config.yaml
num_key_value_heads: 2
hidden_act: "gelu"
positions: "alibi"
init_std_o: 0.0
optimizer: "soap_variant"
max_seq_len: 384
doc_mask: true
dataset: "wikipedia_en"
Each number is 128 + 24 x the weight over its row's rms, rounded and kept within 0 to 255. Layers, rows and columns count from 0. Numbers have three digits each. The size before them is the row's rms in percent of the matrix's.

# k: layer 5 attention key, 128x128, rms 0.133, rows 52-63, columns 64-127
# q: layer 5 attention query, 128x128, rms 0.155, rows 53-63, columns 64-127
# v: layer 5 attention value, 128x128, rms 0.114, rows 0-34, columns 64-127
# o: layer 5 attention output (transposed), 128x128, rms 0.104, rows 0-34, columns 64-127
k52 109:122138165119189122099111196138131111126132122113184147136122146111132077149102154176089106164146089117133135105161090104135124091141099137134166106152149133160105154122138155131119112082104113
q53 147:109145101115156139134144124119123167113141124118154106142134134102129184103203120115124130090156138073099138089130114105100126136141131141145120108175140131145081133149095150135108168105146178
k53 128:136122146123131138161148131090150166126153149130105124144132107148163135060157116129137155111136164107106165124117148133091142133137123138134150080188134142122078153137081123141088145116121165
q54 106:098126101104113137106179093125136141120159136131111136152162143143150174102198143124134098170123141089178080132069135149134100175158149156112169094141087149098106153091146109086114134107130147
k54 100:117109143127114142125178073118110206144148115120066098159171093177165145114138131119133094152186145111116159122144125143079101143129207128155134094126129091126142131160109126153123131102151091
q55 112:145089144132142150104111147180128118088108117162163109143087135095156099166100128156121105121115082113139160122154134137161112091139171118119165121120170139118152121109134118123135061134119127
k55 097:119124135125128144119063168154182058152156137123152128120121141069114089155102115118096138157144063098137127103148095114153139117162106153091125124100127148165133125115161142153170113126157086
q56 121:108071111113127117146147098136137135125136148088109105131160152149131140101161112094115103154140114118155133176154099165098068144178124144142139105127082155125154130114147127156123140105108117
k56 112:102102151102126121148122103111106135130165149124124171111169163162172169134125138130137130138151132112180147134142126144132099139147166160098116065107083128168118118124121137136125143125124087
q57 108:150094113133125162145079116120137090160120118112109145121122142125133119148080135147115095099054187186138122157157136133172140109145102124134111162097149124163123080085100107101138096118119098
k57 106:093135104123152118117112158148162102167095139141141134126124167127081104164086127119093151124099144120133114107110082168185137138101115137126077161101112135137139081077134158146115142121139085
q58 110:140149128082119166109121150085125132133135133110116117146124117093064078115160127134170172101140117137098148128130113102157156133106107129098110157148189128159178159137103138127159152153140160
k58 103:174155131122111161123091136107131098104132131119122122133111098092100087101166052122143139109130095126090116103116175117136175124123120087155144133123114113087151145146128138145138142147087161
q59 114:144111131114153055190128138166130125118126140099143142129089154142123142103168151147113131141103100131156156180128162156089147118115128152122141132129107113117135137125148111151143104099153068
k59 114:120143162137134038148133135130070141085105117109133138141107134144174145141121122161135109174137102107142179152111122126127124141108174177174146109094111151157143140138155093128115127121128117
q60 116:141146130115164108133121136138117119163121106148106151136133096103136171118122177171107114150122164103140086062102113130150080119128157130158166112148157104144062087149115134099105132125145107
k60 125:102124156152161131122153121143117138152105094178135135138111120136133086127097146133087123167164178096133087111120101140163128141156101128141109099157146115135086106125114165130085147115129131
q61 118:124130110128076134144124143133113129080140124140179121114136098104121106112166122126131131109193068089133170130129148132080114133130121143065091112122144152128114138154137066165126116161144145
k61 112:181098139101095156137119123125173134099123131094148103108109107153169155112158098114128137101139070108130151147137142087066177147092137147064119116083167131132127150145136100132107102152128168
q62 103:128122086110094183127125143109163132143132146132138118158110162125144146110162137123101144085203137079137116103127128125107096148122144142133106087112126150153087087133055128148127135107129127
k62 096:109111138126160136146108123154167118162130132109119144115148119119157132126127086122106173100157138084144128120167087153137114138162080142083106133150160140139060102089154122164140183169152136
q63 130:102098087127109135150149142181138130124102113092144093133129121135155159122137096127126101119143149097175109114103131149067140135138181137080142105133158151147051062130119121148094137166131137
k63 129:100124111103116129157139101160139156123130158097102102118159105154167127119131129114060127144119121096110150122124156163085104162144114149091104118127150159156068087152105110144096151139156139
v0 101:149129141104106120115084177124109148140113095143149158129153107166158178107100153095163119129119135137119105082072107138116115162120136135127152126152136133119091122149131107122120161092116119
o0 092:102138113111136117123169162145107119108151133108101123160139111162142139137127117117127106133162075113161115148126132120094108112127165136141137110075124140077137130092126099101164107146167139
v1 104:124143144147090137095134089121111099097143155166137108101128154119122084170123146156103157124122133118072174138141089148097105148108136101116133133081123097114110170175138168111109101122121127
o1 109:099151124152138126129092119173118106130133155068131090128106120145162125106101148153093132102097156128127085124078093131148144132148163149097116104136119135111125077179114109149098128159118118
v2 100:136131114110132133114133136119124103142130138112145127137170156148088107187151111116170094161138114088102143155157104164088136117118109092126146159155104089143162106089145067122122117186164157
o2 105:160132149137160125103154142144133116155099108177137122089124120118121151102162189150117131146128148146151114141102105088135124116143142101133118133108098147130123135113155073130096136110148141
v3 089:112133080168084162143111164135092111119124130133094116151123162097104138107138173129090122122124106117127100154102140135131107142160137132144123110144133110087100170124165132163108116136123142
o3 100:105137135135141141136152123112103135141122121124075139058180075112115137109099131093142126089138146144123128111095120118151129141143114114134155149162106147105177122120150097134128115148115160
v4 110:116148131138152139105148114119116154125103087133113101124089127129169132128132102151130120085131111141139093102098111132193124135188153150195105148113116088137110143126089151074110119067134130
o4 111:135140121101133104167090152121135092117157107120128095155123144125103121110139099177165142142124124084111132140102124113091123162142130112145092127134111103092127135107109120122140199137136130
v5 105:132149151090166109106100131105165113169141146142131144115119086180107150088127146099132128151157153184123139078085142119148131142132125080129162104132101100137174096143183138140141174172138105
o5 115:103110094159122143079105139115135159110134123126131121140105140121145121184144143114114137145129077108118123149129107119116164114131096183160050119127132149167178108124127107142127111098118134
v6 108:134152144114132126136121111093102124140129103117167129127121122111112119110137142172132162158109123142111138135035155144183129131137165110136104128163121100127159124126156136125131162110188119
o6 107:096098128103135131137086139129128114117150116161141114143109104116090105108120080084130139148071120079143166128144151094184126143145138129132142129110093114150132118115133151131140121173094136
v7 095:063102099165108130133098164116121125138140097114138151086152166127134139125122090124147097117140117145136097140122155121117125109102151155112129113178153182125095110142142116185157130132095202
o7 092:117139119161092119118130161132118151121167092128141100134139121128127118105130089148166111137157112142145136142114127107119131134123136099108211128139150128097138114129165140177166128135157137
v8 096:134141154142119171081161136184127153120136115171109104105133141136114129123115191156125125117116096133123105135111165135147100135149111138121149124166104104151151120096136103105097114116126121
o8 104:133093155137129184134114137149118092134109134156147134147079131120114110172100131149110143090090121198100125155171107136114110125118105149129171114125144134105141124173112135145108144141120154
v9 109:108115072127122131190144162105148128129087160089170129116112119122129150158082161148120091151115135124129075107157069133138136156155154094142136125103121083137105116140167127141131115100080145
o9 124:198133141137141141128132147119149113063117145105159113109121112105188098118141114188134166093152114093117153106108134117143134076135157128100103117164142112119146146173138074115132114112125105
v10 111:139122101139166140089132116119151146112100049077111109141132129155147167080141081110154124098134124135138145071077114146140114122136107148083118113174132123169120127139124138074117125079131105
o10 118:155092108124123059115116107115128100151158136106099138139112147136132129129145086155095157137133131114145123178151128135061050137132138125124136127120130186123121102113121134122148121114123092
v11 099:153122128140071175134114100164156141121134107105096173106175144159137113143137165119120101179119131151125135103121117101148148144140107099126135122140134098093145147146141103097125085126104146
o11 110:142164123141092146101126142098123134128128121142075102134125140126137115117159119139089129093120129149110107105128109073111160128174144106119110152081170120145137094101122173096142176176120136
v12 097:071141111094102144154115118129116155145130093114137129122181111099113151076111154129139159123160145133120125123132142131141075123112109146154152111105142119099134132089143180124105134115142157
o12 102:125153149131074140149124119153152157161104096187141121141135156086123163157131147134147109104147135119103194119106153145145117112072111122161123130133162157126156120134113132089076131164133120
v13 104:140114133129186127149135157114107165140141086099089116129178081163126146159148143129114127081090148114089114153142060084129186128106079147125134136166130143139144117116125112127146148107127154
o13 108:139112157168116095198166123080111073139115118160115127142066116133169141127150131173118128153090090121101119115088162111144110138134133135148168152084124114171119106102141132122131109150157128
v14 098:135156111145083160122119142144131179137130170123143144134106172087176097100094142158079116147121100157140082097122148149153133099180130149153127100125143091129090082142122136123090073111134148
o14 102:122145111163151151114115159163111133122166140113160086110152149098149169113152123089150126117134156142098117092121151095098124124166139167141143106175133138114122136146126140115109146121109188
v15 104:104117116134143125130148154119126145121108130136122106124113130172106170101088155117099102164102149124115128073110080179118124148176151105117151088119148116136103135142147152107124150126106140
o15 112:095148114108111119131155121146150146112117190085089109099142127135160135107133130137144084138141116123145099148105118135081132102102166111119169131132117174096192085185133106099150163106083128
v16 103:121154154142159143106109134099096113166053111153127079175095134112092167107137169124112146076114123172120110104110122130133141135151139104137134121164107092123082115119078145136114171128147123
o16 103:126135154188114138140094070137178112156157132143115106116153152116118104141108144172151128155125155152119090181121124140136136127122140145115107124097114124102156134096140116134135144078121150
v17 111:138131160108128100146144114183124161133123131126126169139099136128115097141140120151101157146078078146136114104177132151152149128107119152124134118104137088131135113133119133113096132107115078
o17 108:135096128085119141100103144133175153125140091110137096140116094137129098149113106119180107115131159157133096151108124140126079131140133140141123097111136126166104116158097167089114146190149111
v18 110:152102106044146115109138122132134134147152147099143107177099101141106120159117154139147121094132148126130107112183136149133107145146128158081138133151145115124153111119116168135121102133133147
o18 115:148133107120075132135153122104157123114105142125099155071123096119144161132162134106124154095120172165119128137108137106124035161149158122155100113133119158097128164118127145124110119120136142
v19 102:133100147178135116079148117145138112128090147118123117113180138113134118125166124079129155153106170088173136126130147153062154096105118084147121124144125126120138147131127132145137147137099149
o19 108:109121130143133139097167107136144162157118131124120101133122143118133142093112117153123096185087169153085091173132121109113161115119105124145108129095124109100154124090105124094095101107141132
v20 103:128138096100116176146145160136119111112128172139138171112166159139124114120126152098106141156091138089087141158108127144148131112088096135092114137113113135153159148076108134092107152057139100
o20 109:130141133120112115154099148210140094131090146171116153140115121122113098120140109092073119138111191110146112125110130160128131113161070131150127119110139177150099130137059134123110081127132125
v21 099:157077189163152096144083110160147099146153142135144142119120100140154152119140146109095149149099134142124149148133092106141096184117134115116126122119133113138090112143102145144096176147122172
o21 106:134113095115116156113120143165146111148145114095099096171134122112125124115145140134118108143143156118130167101173121142138129118116153143073099127119130128190111091112110111142102101133155105
v22 103:120138165137112137159128121152126117145116130121088115115139133123107120165127127127150147124081142135157120150155123143125154076130104125141139203096144132150114155164107102083129086090152123
o22 112:137115151121138125145126120136148125152165123104133107131103092132164089119106140147120134140137167106068143160114133112110164098123135127137099100152122145112102147115106147103154180153118148
v23 106:172125138108118159129139071109119113092151147132145127131099179130129113156128132137102153145095113160136125122172107183151095125132117099132104086078147082144138156144179172099117120107171114
o23 111:137116100141122113122131150115148125157099146092153129133114128146114153109138124096155172095085162085173117124092167125128139143089170140126051132138133151184098085149118094145105137162113145
v24 109:110137068091113111134159122153170140142135163099099116155134122169145145125164118183138125102121121091156134109099122117148080163125155109122110137162123161122137120077125173102110107140122114
o24 113:210122148131102146138092078106092125122112140135144129129111140142141137135156103104140128147117125137132133143142143103127121167122090099125172136161127151118171136158112115148105148141102061
v25 108:130084110115150162092123113134104124106132070137146135104117104139136063158139096124115165122146110097155159136156151141080162124122143130075125134120155152134150139147117082108123128129145151
o25 112:130139088141179114146118131118102130116130088109132137139123105135135115132100161100086160129071180149138112144120154108100132145105156154136162122116156116094105128098158153087089155116141102
v26 105:163142128141151119175164112133137144159123123106113145174153141127090139117151092126127133093122118114132129088129112104119165104092085113104111159157126124109137105135091157192124138129130134
o26 108:111121119155089137103134084120137122146119113145110105127196150182186133120129121107135128110104133106125120152108150122136096144128101118142137131117112122125095135107141157129126123130145128
v27 101:075097092145096136196117160167108127108149118145149126145116124172150140093124141157120101137138128160130138126127171134136152120118103176140123127111087166133111069139077076168117103139153107
o27 112:128111142124174096148136149162127170100115127119141126139126128151139158141170157141137124160082137150152163102160108141145125142130092126127163067148090143133142151109099171137172127104191143
v28 111:139172114119141141127124138122168135140118115153137139115124161131111121115117144123102127125130132153145154110184124133143144133153164128109169128090100093095121134119120138133117099148168121
o28 110:103152127181147129151127110136135144156095149144107109105101137064114131121166140124144121110114116135163126137150128118107155093146169102120114128118142120150126114138087147105088126124112151
v29 109:137134152157152078119142117105132088105150074100139107113111093122127096108128102078122119101125154126132159136183137065140124112097142152121145142128106077132136095182107136154129142166122107
o29 110:093074144105087141130162119110115137147156104132143146110156145154164103097149134135073092136131097121147124157144128145151129131192151139136120074148143098136107101105157179109099134104119103
v30 116:132137141110152087166119168123137147160113125089137129166089120099123162123159178186109097102123117146135121117124142107085136172137148146115099134167135130093104114105162105194117105138126119
o30 121:140088163124094123116148170088116149128145144120184129138116150132143128152111117137133107114116136151113130077169134155141140055149119079084178141131120115104151145142118114105117118117117113
v31 113:115143108068141123095132113083159148142097124104156155117128133123141125122128151152155126111179139134138098111087145139143106121120146129130174144099130105160140112126126128117129094065149100
o31 119:126152114132158086136046126120127127131153155140128160132120129098108121126107135124132133098137090092076143134093135080157134163141140137163110136152169161131115182131126142116122115066125143
v32 102:171136126149108104121123130121081106134159164145123113098159130137119094198148125095142158125147129137115143125149109112116108141110131136097134087096105147117160105110118100149125120157098134
o32 093:124133154132120141163169126111136148091115163129131131183149154127119121126152159099107108068145203141156130137117094094121167157138127159115106142137075095134107149086108106098082093135111140
v33 097:095123111132145149134165118124126126072154096143121156112143180109084102104154133158099138159133102113081124109147128183098131138161077154101111128116120147132123161124099103142121126159121134
o33 105:144115132127168128116132137142091120118105073163115107143130100141096170132132108165141114140105165191131116127106112117110116119099124104136161166133117108159125104187136133109129121087122170
v34 098:154146133151117124093134110113143120118108144093148143100103149114157148139157127107121073133136143136094138170125140087130147082105132142173098189129119091162121144158109135100149173131130149
o34 100:138133145100183111140109133162139117137146130139136125134152135158080130120177109167100121198184074094126063122142095122128161092128103155107091106122110114103100098103122131104137143173151126